Part of a small language model's weights: 5037 steps.
Each number is 128 + 32 x the weight over its row's rms, rounded and kept within 0 to 255. Layers, rows and columns count from 0. Numbers have three digits each. The size before them is the row's rms in percent of the matrix's.

# layer 5 attention key, 128x128, rms 0.0954, rows 112-127, columns 0-127
111:090132103182126096164084149135112122116114106113120201135117118188125085128090177143072141138118162104157114073070151120186131025077131080129131168144150135137167129098170112154133130174134147137098100114144133107120186102133073175109072143107141149132107131192160111155176136161150187173122150102115187087106196126172150108142130133098151092146092159118131154112088184109097125079133
110:141140158110134124163169101110128180142147151110096093163195119088133114129168154097115136081108141116141119098158132099130090125149145161128102069124115096125050171110143160143096161019130073071114176178197148135140134162119187142144132102078099155068151122157108088121152073139091143185173126155179065188148109075087138093127123118116127116146111161143133139116150153156168166148121
109:121075107148063175119179119188139028105120056174161104111141143121113089109126112107142163054128119152124121148090125094107108122088115122174202118120157126158100133087176133156136145119128116119117187156138119149118093120149090116119126096124149156160137170124168181117169190136082077088123158107090101140099180170125113124138067090162147149092135120088168184125169171127178173137122
114:128118149151144169146178155082155151097156212133109110168187150143130146113140136167156135097204149130098129109174211157154128122169072152092105191079122102127165147131106164109153103129142109124076102105127107141106149134117117126102156124077153141127149083142145094139146060141056143183181107136083163151123095118142143090130130118075104079164073123160072077125163128122088091072104
104:111112130088062090132130138130109076139163146184170132110187176117156069112114099097096099117081133139210097109102084122159119101193136085121080129152142077150088092157171161151118128077171158162100170132147163092163189106162062164145141096113134142134164126081100179158112140072121124120155097109135105128096086158110097163101060109141140126111115149126127155155087139184095130152177
110:145169087052123141135113068158083190101110170105129130152156152130093142135163142119140113124189109178118125077169151117180129136137135167115093117075114134131159106114103142068124153140121100095167147177154105110124122142128133159113199112082150126150120049129126142141109096083137164219134154128145147165125091064089126114155114154097087039132063117107100107122110099081076106076135
112:105172177132201146180155094116094083091104136179118127123180189084176140162185145089123101127130104135125116112141177140142131190105195102146097082136165095173147105114073142111119133122099100149131182128141057132166132124090098087138132147118148128104159120112173082169122085119109114138106131083189142131155016193108102114132132153111068108095167110116130126117096137160104142140113
102:124116154135101119144155148107196097170145121094154102134067150124160072102129131131161143160120186128129109103121116167088162125073137218162121141108190092154145103159223063140141192107091189152095176170162084134069140119103182139119154094150077054086155158147114140112146142159077144135120129191131151116141162155135168127125124152139111110117118094111178138134147143143088155139113
103:113203107124162130120150140096112140104101180142087127099170137099169094154159135110099116128127150135147165110169146182124059100149190143088179130181165107125105068064169167127094149167138115099104128125121146156193163177105082118113121082080118139160090128128060132124151090135178152162162131068140151186156124081114127112091152166150083085161068146107154102072106122080118103107130
111:131130145158165139112153150094102165103103165123109119135163131107097130082157137076066155131244127157139144121168166138175097178151100086056129128112114109161107098066155133144097189158088104120143099141163113104171199124166150081121121139138139146137110082143113094156146125112113084189127190105114105188154070104057085106128178086121115129149109134189133164120114108110101111130104
117:116161058139190134133146139111105140066163195132161136132153135119153080086128203106138092140192088076153137113086149133093048097141181146142071153097110102170153128130074099111104108123147187147113143108148142087204144121080067141073166125104161112102144068146141110153154047101110093181141129103122146127158124133097114102119100155160136138111136121116155096122116092122082090138118
098:107092117135150106097139106095163150095130107099141125127111170176117103156106127154153107144120193098129078125134138185088151152093147083096120108169121122141124162087139054123106140150130199089072165167086185088142076155092063133126111161137175116122163190108154138118075129118196079044143148148104095118134122140126169115125140167147125102121124116106211165105103147062175135174133
103:178090123161158109131095143190213134141115118153115121096138094125127126113103091153208135113106166138123084129132072086109092180180129119084093112163063151139138155159139173102138146118114118166127113123127115202085094173131155111183122156111095124106064081081183157112112177177139119104098041115151125142135144147132092162166094178170115124167085090098142146107155109100102165143136
104:158077099071163138095106166115133132126112129140152081186194157119120119181151164108121156129132094149098132117132106097159157171100099174110113125100119112179125127148177158167146147135132122108132131102097127147145087174218186157154134129105131133152097135139170154111098110079120145082179115116133134096024139195135073087156125141136183122152111143094169176141160220136110082171114
096:168174081128121038171147168096163108109194186126128142156139151182121116139152136093112096137112108139153173112149116142075136096061110145139097150101100152131128145100143093145099120135084162179082103215090110163113129126159129129096128095150142173129103078142134145170156120151151135194178114166139115149134108137175145096083086142144123140148130109098153142185108166094111122198225
110:177166115105123180141141171099125172155140134069163135136138069138112099135165149145125115105133082120120112137120103117167129143052135181085150145124115101105100184125145115157104165105153103073174155170131157146143165121114191091132059186161108124084112165167102100159071119153114141140106099119151089116185149124127061159100132101137107154116083146174137137112161087010133106131070
# layer 5 attention query, 128x128, rms 0.0938, rows 113-127, columns 0-127
113:086137132137107127162154147124100113069154177169094156153145206135094087127100137126176124163223124143099142132158136132170112168160119123140181148168114038124185113102099120143089134159173156137096098099123071137132137178108084131086150169096091148157099114148107185167146103129141073133140127162133103064124095090095107075104171141162061108180083128120106143105080136097133139115110
111:153186140109133163101105155159108176196147052118103146086127035148105136176155113160121107144116135115107178148125117100110228116050155129128153134139159125070124095153157095121142124075201136124185127119125134138109106113161112145183087139157100108147097120126108151135115180129162117131142146124130157120081170124091107124130134101181121148080178110070111184108174167171132071140147
107:083180087144131098129128145106136092077121124152113141107178173148120133117102142162129128131119179132152153127116216127165123145171138053131136159170100064226115078128134131180122087157155173157165078111161081135167149128147078147114124176098134133185094117158140118128114119138132115150146156014100116114122117128075089117157207125140110131151121162127125169135079149100137153128086
117:170131112104145151188124142167171144144123116112120112133116136208174125130136100091163171112169120129026130067197100112117129154145118124149141195170159069104158142131123137079168156117179135149080109151041165111116127140106078104161106137145108152165090070096167109119144133138076148064169124184129086163136131128094110149124136200132141115157168194115119154142113121127131110099138
112:081119134163126103106113106073122126129089174097116115114099156091143096107126153109135084158105093122160130129076139128170083110168131111085141059103078150113169171147143136142081114136116147139123141132123110146127234087081116127105127199136090166086152154121140062163155110197162209114084064073125169099125088148098131141166134164092143160111112179167144074094103112136119152095144
108:056120090176148100190104139132123116045150189122151139121136141178122096122137137143141134161083122159158098118152115134155146101155098075108118120122059099116108158135124149075112133190076088160135085112119075173139063141152084151078156062105109149165095090095140150133149144158160128162137119128105122098163079074132164105125154176124118110159048143137115092073080132076130154144085
130:158176148140144126123132129168129113119167094165080148146163136125126156198130076151155112169095109121102173109180114138153117188109111137146135111195134149027099170103111161133136143047139116112117107160038208151059101131140197128131137108121112108121110152137161135145113066088167119139160156184124092155113152144123071136120074161199132156085112105111113145134147137143116148147108
094:087151147125143087206156147108133090124127139151126159144143203153148139041134116141156144124203090176148099173126215105159116151157087118164127128104113088143167121135113098155106135137137131141125144123107138053085126111063094088053106152126097132107129122139150138149103174103051107134139115122167134144149124122093165090124154123117130089152177147093152169109058107108058137130058
106:133165104103130150184130187140108122136136177105179121117124174108093073129107154154135106132089116122137153185086162154109139079121120083110175158100098142163123110149112130170122100132076068125125142149102119111182151135141070108152148177112107143109080175170118106147161078132142141180123028073127177037143120110116162097180163120080144066163140158144123086127083105090161125162125
102:144122184215093147118188082136147121141166162120158095113137140137185099179094102154151155085160185183137097098117128108153105160195064139130107157151087109122140145148084118166123159128105182175073113040126083130087188113144120163101121096171109106111150138106155101144149165147131158113178143150151127186126121111123117109091174137142106117139110147139057069083164119133100121164104
106:158113117105092164138234146198101099131177122129163151130116134180145072108146135117117158172087086177110108125147155048145133185155154120137085147154156128112111097186141146193135132106113144186136164142074054137091196122102109156111080057162095161146092103138136135143103084117116148135172158174175113124154143122141105153117091134128149133100161110129112091157122153136173153074111
105:059138143069100158121175151128127136120180117145148089150130183105064150066124134073116117106111152166137097097120157145131142138106164127138181169028098129113154129118112082113111141153122096138148091127103132099135126112236093139088138084136094126208132158154101117117123083108096120095128140141106084112123122120075175083132181063147128158126105102134086098127139155157131077195165
110:138134138113109075166110115144069097101117113109133192069109135110127094079082103153062141110094119196123099133104155157102168041080128055181108137122124134120116103123128098103150134179123160137141125146111129117176108137114091088118105138165072134087061119124101104091112196163173106125146122106135172131135156116139183084129153133135096100108109096210100126127083060106159109159184
113:132123074137161110140136112140148119094144138111143079153113145114174091132153163095168136184192111075045102097165089149073104132191112088138138169095119104106110109126138120130167144057135143133143160104144126165150085150109101132135104171184070144145173153092157163155135098116107156118078124139162121140179149154098115143142119180220156165153119102179063125121089040124127153114097
111:142156147064150123163118088159141098095094101164152106172138144101156104119071148129098123118172082162136165137106158107146155161122065146173175119170128089111163151158088141150171192110134124133102179105135120156056160147153178150139130113157139120119127124122193146181125057083175143133123187115130136131128104184139127111132180154106062145112117105157056093070132151174166201125154
# layer 5 attention value, 128x128, rms 0.137, rows 96-127, columns 0-127
112:135187183113163178162114134098107145176172088097126111127133133104107165092116070112154119148105157119144147125104141120106158106098072143112130127119123165088148138148138134153162133128130103160131132125089182122158138066172127135109116183181047096099095202159134092122114046063152194185104133084143139143130091136185123143090119102094133166108128203124143096062176094117133090131160
104:111132097134070151125084114175158142102160163144202125118118155149143119114158135127135130107077089174167132152097126094100087066146143158109096152119070107124161183171107073160180161138158095115136130169157087158067113155066111136117102069136074086152162111117120128103060154126079121135125154145130123095123129084123192132143190128070138097070077077094084124157107115096181114127113
115:112170149082140122137151153111168126143155086218057198192159145075122107078092131077125124182123112164123092205114139124110171133150168153160125120179138162139093120130128163094057117174142084166133141196140089126129153120154144074113114122146114182137133167121136145133119129145135131102138084120082097161135143129097095161080151152153160155117154073109131181139117089038118110124126
108:123167131143110107132158104175091109113220084107103096118119148145107151158049167100162104183136116169193157144097108183165103094166182179129115083138121143138191188159128100128160091102171098129094129110146141109132153092140099152154147127113105176094127168133121104179139106128123092117189046115055113102148118102130134102122105182144183162115089105108135101100125097131091147126073
120:156122130134155144136127145122088163084070104165048112197166111139118078121164055129158145141168156107156132170165120130124127175120182153167161122097182105100083076130135138132108097165174125139145113129132095138141150129153178178112144099084159125144128128140192112107158170040133129081141072173147192100136086081142115135151106106132080158143148137146180115157137211082124101114128
108:126148133124137111111184207118136137107120146149184117159148085102119121185127168140112129160107119168178166133127127116086114111092144109120137138134158195120142087100158133148160168090149108183079164122165078143108153167106098106175178090144159136127114134184107165148125139126116127191066104168109156187093154068100055131133111111089128136119176132133134066088199149193080083093144
129:153093127126124064139055125089155130163159122050114132164168084150162126166123081129173087111157043168125100126146129121110107082086167125111167135154116148120144154090095076112149184147100111094155091127166164130085080130118103088091150123125082129148119120134089158125076185173104120159103143149137153073135117086099124085132105135122060054134079125105145167147118065135113184096123
120:133148079133109058036145100163088134126140124103158078120110128150172177157152182132120076169105104122134123093146087203085082136116126144149134091150089179125120168159164169108115111112132132112118134116117072162154128145160124147200167144146109104110067138136112160114082096177124173157109122152132174097096083135111100134082141156126105183132106127135172084116149110207184126057148
119:191109139163124116088079100109202128141124178098083113118094119140168207127136129123125146060127168048155126184169120107120136171106080094104076097158130168158106118110109154177074117114150115142168158122162087150119129128160110141188125136121147132148161122130143082130172161103088105094111171152124171096103145128079086116157136098092080162080127187117153110182111181175150097092156
118:164116133085144097124113184154154079172107161129184118160088114134155097117156169128202107126095090148147086096155147165117075119126108135139125148144155142118113129177138117117115143129102198169106132142076115171129154095099117114150164129151088119126095032115156181147099135178176152115114151173111139121165059072101144094142167196110128113159031137087132062151111138098085115119115
140:133137104113122092128124046128187102085101155184083165111164083101137111124138136110053081098089086147123123156150099097165169138090173141179122106145193148078082084082139152148123119188065166170137124166132137140093149135105142112135130114097214108186148149131147152146111191143089135067141091095169084137144155102129120091147189130168110169148141104151142143151117146150091105122149
119:138076099120099117069104090111106091129080179130138121086096077121146165099166187148135103047092133151139134170190113165111132152123122090103160113105126145143169090144131136141131152131138136147142101126074164146162096148167099115176157174135120120133039133172103192136129141160122082089082155169109162116109105143098107138179071118148118127117105097129226105133171079099135132057160
114:229142092121090161144158120154078149113034117062139145128096098094158128136138141074086136119085079139167082153088145112156106159106110128112080150054143100103105146079124106184107143106071138131178172152142133117136064158105146121148103155184105155060084105178158094171132133159128092095140151168161168156112126112116147105099125100135133146103176127160118147103120138094088147164123
131:062150186145154096119137158143134179149104170090094127150141156111182147137095123132070120102106201093140131093123124065149087083149088168134143116166094122152133143147147160152152144149090158137141141124132118130121107157123123142133147112079168189130213131067146108087202120127153148138139128139129133204134067084163219158099124078104136175167169154141098133148170170155129083150136
131:185142028105128170117188101129133146126138091130096137136106135132053114130108137156124141141135116145081169123093121139120174177123165113100088107126106150125081127109099114092166165170165124076072149111104152141153141117141136087190123150094123116139128151168088154149105149133110105143103093164054130155107147115073050127121132161137127102154122093050177124188133041092127115136054
127:106115110192096122143135194119095144119096107064136119171106157141116114135092119084169105117135168189097125079076118168151127129178102192134125177079046131180133141084173083116169142116194163115115082120129151069139142106178131179095103144105118127150089145175124128153161091198044139163132129102112100111164130180112151105085130121140095147148141124090101094096136161098156141116127
122:151101133115160169122119105114103153132036182177155170045154122185188136180161117139109153114088091106181106125123091089105124187089140112129089138139160146162123083099100136121132147108076137120144163191162083145148115146171110118121131132092143157120120103137115164105082222133116114085087132087148152120137149102116103116184116047122115142115147107153184168141126121175093096137185
121:127090142171127188131148127123166099114142147111136139136130138100181172061136063144125132098146126112081118096175115130164115153101105166080136161102156122096110097132051123099106118133105076088164131114133124155064112130041150129122120151087183127142150063103139142105233128088065103120122160130181078174144151147154163142112150082086163084080135170161119176126170135129140111145150
129:149131087129153171075148154183108071099173126071114098120128112205193087068132165114192096121138165113119071163163108169174162149141097124146125133211160132158182114127065113127111161157121165101089106157129162110063168100078104171096130092138121127149134132104136141094139104144105128104108111130101128130099144108105194063176106195103141147140122086145120081143131124096127123106165
126:137135117082148137172163116114107153155165081173090093148116130161087162141156154159090159119112179135099151106139119114186134119133078063155144145130138150139118138069068089134197088113118146072112162127088131150165094116167125111174150101032125110136085119129127122110124140122122114140026136061107119151062126135104118092169049152116104100126146092088100136137102102069161151171116
119:143116080188070174109155101083124129181087132130115130079139122210131129176147162140119118133133166142159161146139072081132062159139076067116128088186169118116148177187085093113155083179096166047131129144137131142108122114141091143161116089109207098151161146119137161107132137096170099140100083061155131098112109110073164115120157118155156099147151153111147151133118163134157141133170
124:145168144089118090116069120088151137121148103101194128129077068163152080103164166157106083128102104107154106183139132074069148158148141107119086143120113193128130123132184169149136157093108137124124149159128101117133151079156132132134110105197050115114133116146073096151145165190134132134153119164119158080151119086126093108161126105127071127083113098129150126150175126187178171037178
117:149136145131099082097118090092164140073091172136176120150122121133126165165080127148137113100118151117081120053127146141138059114130134158132134172105146125077124154118123086156130189094124150077070112144059161149128143180116103151117099116132115061112153127069077139133153130084131106164108206124126109158187066127112176142115107196092108081163089139120088151136089184158154152094180
114:077117143117139134130109178146180102162175177104100108108159167145119117084117102195193103073106191134121117156103133141100140090126105069137170145120103129144085121084101063112096090185136080123152106084123098105119154133181088179099155123137118065130112114130117143101122126078179102157103210185149092125138106140166135061167139107180118089143131091122187171117134085165112131120126
143:136102088099108118138127099120112099127175089124120121192127178150168143089140094097176162128205172140106087110179114128136112139188108099159204151130071147154052126092154094131102162134099091081100071140081125117107100110169147136124151100144133150150151092072141136169182134081154092078158135168136081097075089099136074111107177143145096126127117160098161142146095155096143197150127
118:141130135133124155157167076160176108102227137136103166155144095133083119127113108160121107121083158203096081199159105124084205082158122138092163117168170128158114065132132149078126143129135132135117149102099133132089168077161115100108174136175143136163129087131087170087085118115099151134136110137078100107112107068120098089158088152153092102149130099155105062102094126115114055134156
116:125186178147162130114148127124084114143150115168142100074071136132134131169112138109109180084131109179134140119149116134134135146165131137132116178118141135190221122117089167150127143130197114142153071053145110116155131156125069159132123133195111103149110099095080142116174115147136134128127087136047135117114085072159109162069125119129184130220124092105094104155169159115138097183161
133:158126145138113097184104155165144077138145154106113100108083187116100142168086129134144176150156209192112135118145189172147146113143101083111188144061147154136149096123147144108104145152117116097122102054134152134174155092103123170095136133150153093135120082081111161092081144110158126122123121127023150136112137053119166100145161134138125056187111097124118147149132118082143153064118
128:108126080095128119153124144121136071083116136200084106191167131145157070135126103116164090112098133117174168125131152145111120112110149189146097119164143086178074141062092104081138141133131169113103130154095129133133073171126149119080126118058110159161157100100118165123134141141076132088128187103154061121170067078102168092120078138097119087109144166096084168146142131095137175195116
123:128128108164120160124112151103124171116088131123195082196132110171143086127116119118137132064121129119148109163094087038074075096071148161209128103063143057126122168174103129155142155130129166137131095165185181125098096101119116105088134120111100137117142150136160123095144112207111111133111137022125142088140085127094164160124128124121118135135139102128149112078093151174165160140124
118:091127099111174163085063145158100130155117096129159090111106089089140093106058194083182136143177135132151094046101125121153115117146127108087126145052100135125115111101079106129057094123123129085104133127152116175141115179153092181134104087172153188156183144105127144118127126132124124126155182180099126132099152144150107119117211166105131067173116118116123134127143103140193156095175
122:123088116208140146142143123159150145124105144109196105170127091143169084114116122180208187165188186104150094161210162153112073124114126167102099090082085138102091135099120091132113172122098133154121125138174145140184117155143096120097139069094016165102125118112129063139143149125144077106122095168135151123137171112132129093148106138122126139129138131125166106146123080084148166104123
# layer 5 attention output (transposed), 128x128, rms 0.374, rows 96-127, columns 0-127
102:089104140101166136143184144131142144101172124148112089117088116091116156159131203069062140135173103175138054103096086126142132104118096122106076051118129114107140117130119129124120117128057156163183147202136150123173095157155148135109062115142137122127126200140129075117078062127160120094126069183192128103175117147149142126134097074132105152074126147117119128116139075133134166155117
106:066095088149166150123114125129133152179136144050121152116146104186126116116113103125193110060104116172132118143095121112085126069152106130135092074135104165140132077132144130118111146120084121103071100114067144114189154139131090087126172149123103092111058124091091105110151167168122121193054128159094166102083122109133150140139117150070124137174102152128106100180110088174144145110044
102:163149179156168050156089153160141127099146188154116121132139114093189112180160148147152137119119153143153072142152165107147127193119130145095145096112153051153134183112125126194103121158124104164104138101096195112081151189137169113098155132123104101160164095151135119145139105193093158121154142154115139135166190098089088099118152105129119105100113100027160115151127136107094134130057
104:152139167072176153082120132108105119160094143112108196152067099098142116181143116118115151149102148112144126140206126174109069098121143173112098111149169146097088129116140130142131080123110074159192156076143131120165130086149141118135170152111146140118136137168157103130132028217166137203119152159136132123138072078048136122101149103099113136150073145103136149117102083098141155133103
111:139181124103089172115145129093124162115166181167120094168160120135127091142147126069150169070143101119146191147153156067112149190097128114139092136143073083165143112120140154150111136126145134147156084153155109096116113033176102188055043150143118114132138061130116129142147147124098104113178133193099086139114205080117117129137125146143102135138100114096146151126103110160095138068163
108:125132116080156100187077151098126157179117094122136119190124083072141149144114124139108123090074090094098120117107167138161070100135153132183114111178161122096134124079126173157160124086221138109157128159222119140136119161125118157104127179157154092091111086154068174148065096107111135138170183091172171129099117153127121127127102088119074088096156125119110134143124172164150153124079
113:066129153120102152139142141133122112129158108116101141078040067103146108115150055112114120169069128143099075183115152159099214148127148099147147109088053154162089156100138133138126138112098085096188086131105143109140054096139140108168174124098135128159107146114111150122087187169122110144094110100144171128092119116120136124162117114084101053154135188174181134112081151130144109162145
105:159205131071142095088117116167157121156079061092130114100144129106090138136146167111099075123144060081155150125159074151089144136188141095072125132141162188143108139089109113181145089150101108119106115117149126128177150125133119123145147166137128140140143107212099103132094105106092177146101109127171166116159088193165077186098151139121123159192156145096142109123120175130182084099176
104:160128124121086146036136088132085120091121042148095121105148074121204126160171137124122058103104114136119113136087081102113104159120108088084091144098082107156164137158146124094118179128146134105095163141126042112150161149179140139103118136157112153120181173099150108149079174133097126120192163064137119153147136120064062140176122139172121126085156114152114149143115100168149136117151
111:130081111071153141119148118086113097182150130083089112155174128148148060167131125146095116159058106144119122178133172087121186107092155150102144112135157138154122164098075115161087149187082166164144117071138124108211098109087118148178134192108175118124139088187135118180074179110139143147109145092052111076139114167143163131110156107128132118116107119106094085138130167088133126169115
120:134152119132121077096117118150171168141170157105183136155136106138148113174136106151080091130146163114132122069155132097161211169083149137127119106132072086149192106172136153128123076111203073144092137137054094201115098139106150103124160125114107085101117116102099172182129172113153108167174135172112095152128163128101116143133160127195155127114131124066099190151135175114095133067122
106:175135056085073123088163167194179183128090113106087182116116132126162164078159125099094119102109108128114193138077165095114130134130109098142099139091174087121115158092097119116120106098105099141115168120110124136151150138118090097113105159094105067188176147083167148166070118068107114144114109086114157134151068140124129143174196086086151089116200115132107123113112117138108087095162
101:132133141166121137157140143101102114087095074110164111036098050129161117107157119109119129102174137078164156137144175155142094114105161104123093181132178098146140162177118153101135144152201160120129172143100152059105109123117103079143116121086085151104134150185097125149118092101105100195157130136083123121193198121185133096151122083154112091112122125159120066168137167154070111136089
117:163099182094098120121162065138163120127129105150188108105132107125119162145063154144113141181167072143148086100162098113128102158150151183187129156141180150143153118169172105138108157107155118109165138156188078177090101182155168131062130111126113133133137076086114077139142191138108070106122113143117142117134074147135083104114110141096144144112097084048126059122159073130165132084120
114:145140115127140123174144142115136161175173114148040127142139141121127162137143127122134117134167191118081141139148109151087124043147052135148156164128159076125134122117099206126132126110156075115126068166119175093142136170123083117143147209079160123145137158142167140133135064112105141165140161102066124181102203128082095108096112146113075154146163128090162163144127160062174127134147
116:074132141168084186124116169128158174059124121122115131130121172157148109084092168193124108120196133200149135121095175179080135124174103136116126148117142104147059108182119084121165111166143159117117122111178126123163180071130137122145096118053118089069151113159134128147132109147122119133186157123133122122129132192120123131058112074084113114167108158116195088132144119130200149160118
117:146129104129112118097125102131102167168103129157116140121144100178130143081172123159148105123115155063120134152084081079150209161096143089167068092129133119190153171153115125184085122085188145086116170116137087119127089194106100126127126091091099158124091098132123175091142181102126098139140122115187128183128093132117078161127112120153097104122189105166094142053133151161106066101069
112:152097109130137094133146106128140157188153127079167105127119099143111108141059068053212169160199138154136117124102147132149125103111114147175120133056055182087140151123142132074113184110107181098089132110134073160073136115170128086074108083139080123118171137103126162088109119131043120113132111109116107114130157124137151101113140149192162125079091129134105124080081117113125142137145
119:138117090138177143129132123154132060171090125065107162140104106158177128146099162066180142126167113122129117137120140058125227102162102101096182159149089136165108140141107136130105072100167106154157145124162140124174219079162174122115103154170104104145146144181171117149155138162156108146124120095094076093135104136059135109124124083111152085130109128101051131135144089091118089125152
105:107094078100136167156125162136143113085087114192122128119119112164144171096113094124156152136174146105091198117180089134173151098153134135098136153154171068089126124047074140084068104107175127117096084124115166137149122144217113113143121114124176126178089116124141188130080119108091095063106163179090100177107104148087095141139074146159133139114085173115122153099150130115161105135162
107:120082112143125172080115052106092126136114146172092119143114098103112154111141132169180126174139150114113152120152092086076163098176147126133121139099115093141164160195138140089114067140128052066104163142162061128112130178139132169117156097154144167159058188102116139137161132101105150137065115163149066157185085152147086145137153161145124109106146104172072091171119183120136103117146
118:152121117117143144091102128140101167162051084119126127060090146120146109164162166132094079065111091135146081109146140078127199126160091077084087114114112183157168119088097128200155149136113162089140141189133153150159118174129085095150096131130132142104138169114130125099172152167129174109073115105107186107096191085129168146110157117113090150133140103149181086136178137199120097125151
105:080149113155121146105084111129170132166133034150140110128136207133114118133079064114123091166169090140091116157112133113154149174090132102141177107155147165088138121116153112055166133184175156040138172122139116126153073145171175136171072145094177106132088169124133112181143122141184094159057150106140114090161131122155140128143128135074133145119147153103130085145087127159171140106137
103:111136123049133116106076050142102095119130107144152109162109138097055128090145113139152102120131140150092126122104101127140215100132074128122107209118186078138079101100094083075131157142089108156192090139130173125116115130083133165126098124151114145138201188062098168098088164172140134106129192127136138135102073154133120113112114145124109099150142126165086140132086069120147174123115
126:109124143063128144123146104157108031093139104132095120154131190160186086098141045171157106134164110126137136109174149145123121152130110098074118175101097078168148163103123109127151150158103131062128174134059156140120098107067134130127097072145035165173106098126111088133154135120090123109136131124074107087134109110115127093150157124102102121159082111073152169117109155125168186140171
111:130202154078201165186124154157125116112114134147158133210147165083160145131184085134097160128128181177137081118179087107109243114114132111184122099138066126112109151079079170082155131096098099116078124133093149205139182131144127143092129152142125136090119146112142133151129119108170132111160108094106143140146151108115139098146123118102170125139134105117167068175151113096102110165114
107:162148108107172170139155146179154161138156074140125141170098071143150172152106145164140187144074153131131177107133170130181102121122121138162137131089160134159097109128019130134182156083086126140116156112163080121136103140132146178133105151163108107117138098076136085142216109175155118103089161127120134105134101139122119120154146117124154190171170157183111061163121149071152083126069
111:132105166047127165130187130151169123162129053120093125154101146107094112126136121170120104080125112152103116117134147122104142093175090105121153178139151110075166121065069099115152140137132112103121124074133176095126124084129158183103141137155183096097158075084186090104114155108169181056123128150155069187168098081077185084107146153124144113144144152175111122168116107103121128161093
112:102130146114130182153099149113149111128123161181155138096154114147097123164114103150148160145109194080141139127108166148156172106098139109145136129134102181184087121137163055107107134154130139139142107150162066177172128124152131160109146141000116104185093111173143156146140163128096094135072160118056091134150124093101163129071125152136084088102170105069161159122076113090131162128081
112:043086177158150162065160133180107119164128132116173112098075117155115144127134126174137132119103184138177127106080158099034106116076153148080153119130122090158171139115182151120113092142171181122150122144143102124139177124135094118115107138100157056164112120145061153116080155116113105147085154132114163075131140099147148179119086112097176125180117134116143120105186100148121081099188
112:103152103137127074106127130111085147148075055095043075117140122153159121129126166134116119169097104118066092081098165173149114117154147129091180116092145162138081148111124051122110171071185146042142121154149181093116141168135103180086094130144133111165187123116150132107151129109123108132115182140113147150111101123141133136107169189115102109202078131075085127132111105105082124103116
115:118076152115140105154086133150082130181160140078130092102153114111150039134207126101091130082117136134135123167059136119123118071106161083097162197114167155145135094108155038051097125158137114130173154162165156076173111076115112171146126126093132128127125100123126123090168157144104119122140121081133114122072129069145133141195148097129151125145146093097201117094122106111158115146148
# layer 5 MLP gate, 320x128, rms 0.115, rows 0-4, columns 0-127
111:192112076155109160084154093112103107112138162100181194093152171173117107123184101153112127134103165090102155164118146074109172165074139115138081121104111109170106177143131139116107082165175109082137154135159057087148107118110099148113122152107104143083111115132063158118115111120100106169148108121059087145147173096126142125098188110131119113102051088030116098131113141117175131125127
101:139121175113120130106070076119133152088130190146135108142195166053157162110154103132123050088130174121110134177142172116151146151203161185129074083102103139126105104177101112142118161110125157119118118184109137138066153098116114112135103139114144058110143083118090099167158149190090122164168151173173139096154101143163096094100116133140097103135151093063121090129140123157081071102140
093:120140116182167102124166121095067106104099132121125115157173128137090157176196161122169157137167182118146155120191138101156145089103111161124102112157066178038077114069094125142122119113162081158127131139115156113126094135119117128129162157165092137189157131089158128141212127132118134133126128129080186079085190132075053125086115094155129106133119124154138090098171146102094102148162
087:156056199105100105114099134093140135128123125174165125104193145157164138151141121052136162100136083167113144136176055118140130151157175117152118055093120179116163165174134114128097150140158175153137155161131120129074107073115126144154096157074086152107119097122121189103141101184141110154146138109131167134145081057072157159140111142170105064144141076104160116132119155101107185124148
102:157103077090135099087172120068161143124104133082119158153129122154178126119116076100087168115166121080102119069137102105152091119130101100128133174144092121131151119115166105131057151133154086184122119144115112108161139119134066142093127153116095126147100099073135128164114138183144079132142171100115152201136195164151145146230136055166113097095068111112086169133086127162179131122147
# layer 5 MLP up, 320x128, rms 0.119, rows 0-4, columns 0-127
113:125139060149129098125119132119174152153102112138151060180120127114170143161152165152166173080138148172198107082154146138090094153207114118091085103151059115167085094097113107170131107119094187151094097112171192161104107144048155162108154111126168141120144107160118135078130099089131144104168152193132118120142133153130078129136144118136117199149161106165100084170123148154134097170117
109:128124171131136133090159122111150134107126190186205073097150080149072147089125138153130146129180133131106086087140115097115137122141120107104179098160128151122106092194161165166119094137114155174120157175132070164055119113179160088033114103139095091179128102146121175142130137133102121163145124167160110141159085108088077099178143194168115183107096091106120123130128118141105146086162
085:028085153156179109108136140105108189100179101072077127097124184133130169114155109135121118138145153128148130130103120146127088119106123100122090198101073088080115153196089044097109117099150086154127149166152119119090133129108143162167101172133103171139126118110077130160120145128153119136126162137105103107148160160148107034126124161091143188074121053165149151104141167120150100132142
086:108095146166158107139113124111103166054140129121114164140103167127104112142079157154144178129121131102155132129120208143135134128161140196138179055120175183144094086072059135113156123159122082088093158146124168115124129115130088145084074158114107131176098147187127115160147169138152107160104073153098189143117062098099115116125103117125074132129199114157155140190148124063158119157146
104:083133139119107123129093093132088169138118152134144120136147066116155128097109118131098139077060122129123159126191115092105113065117115162165199159121134153174119142133160096141131098152119101075147108136137183207163131165129178120134105140102189135119096138135148179162137085079117084205111064103165136086063066129118129113186138145126110137175110172136148109128169126120032113111132
# layer 5 MLP down (transposed), 320x128, rms 0.0769, rows 0-3, columns 0-127
120:111157162171124097149148078137126122106138139148129161137131143115085190095115169135184141127143190131159060125124070138168111134207123059140127107139110124124111127143197112095091217084151123127118119166118118149052163052098142113128154078121151115112182148154125162132122108116173105112108143161132116144115114150179097101092138140092142160145202165156197105119088086099132116188101
110:145113136103148115108115077137128108099140146187134104128157181037123100170120152105181125118123131174141110151114159114136063155176178159121148214146116131152129142116150117127136080090133101133090155034121074150129124166125212181142166102092124184128106121130095113122174140109138130051102135170093124170064184163164138090127161076140140115088151115144134108133137120132075129089106
091:121061142126131141108135131056152113202089165111110135090181124150183138046136099081102150161166101187150050126134099141129126169120136054131147120121163113113170115131110139150167142143109110134118073102113170116084116138179154143084108191112151127133138169092108145110066174103137125139193145133195114165153111085102148168116145048155146119126117083105132110104064124130141104117121
089:123114217124185083149103142122092179167115135125119108146153120104172145124094141181124166142156156125128151136194081137113141128177100130164075163045104185153141127139151187090191116179146082126115083095134175130170167125166142136106178097123149097103070120137087104090119122142132073175178136190133082131141097146116144104100117118125094103139166158205101154123142123161156148094120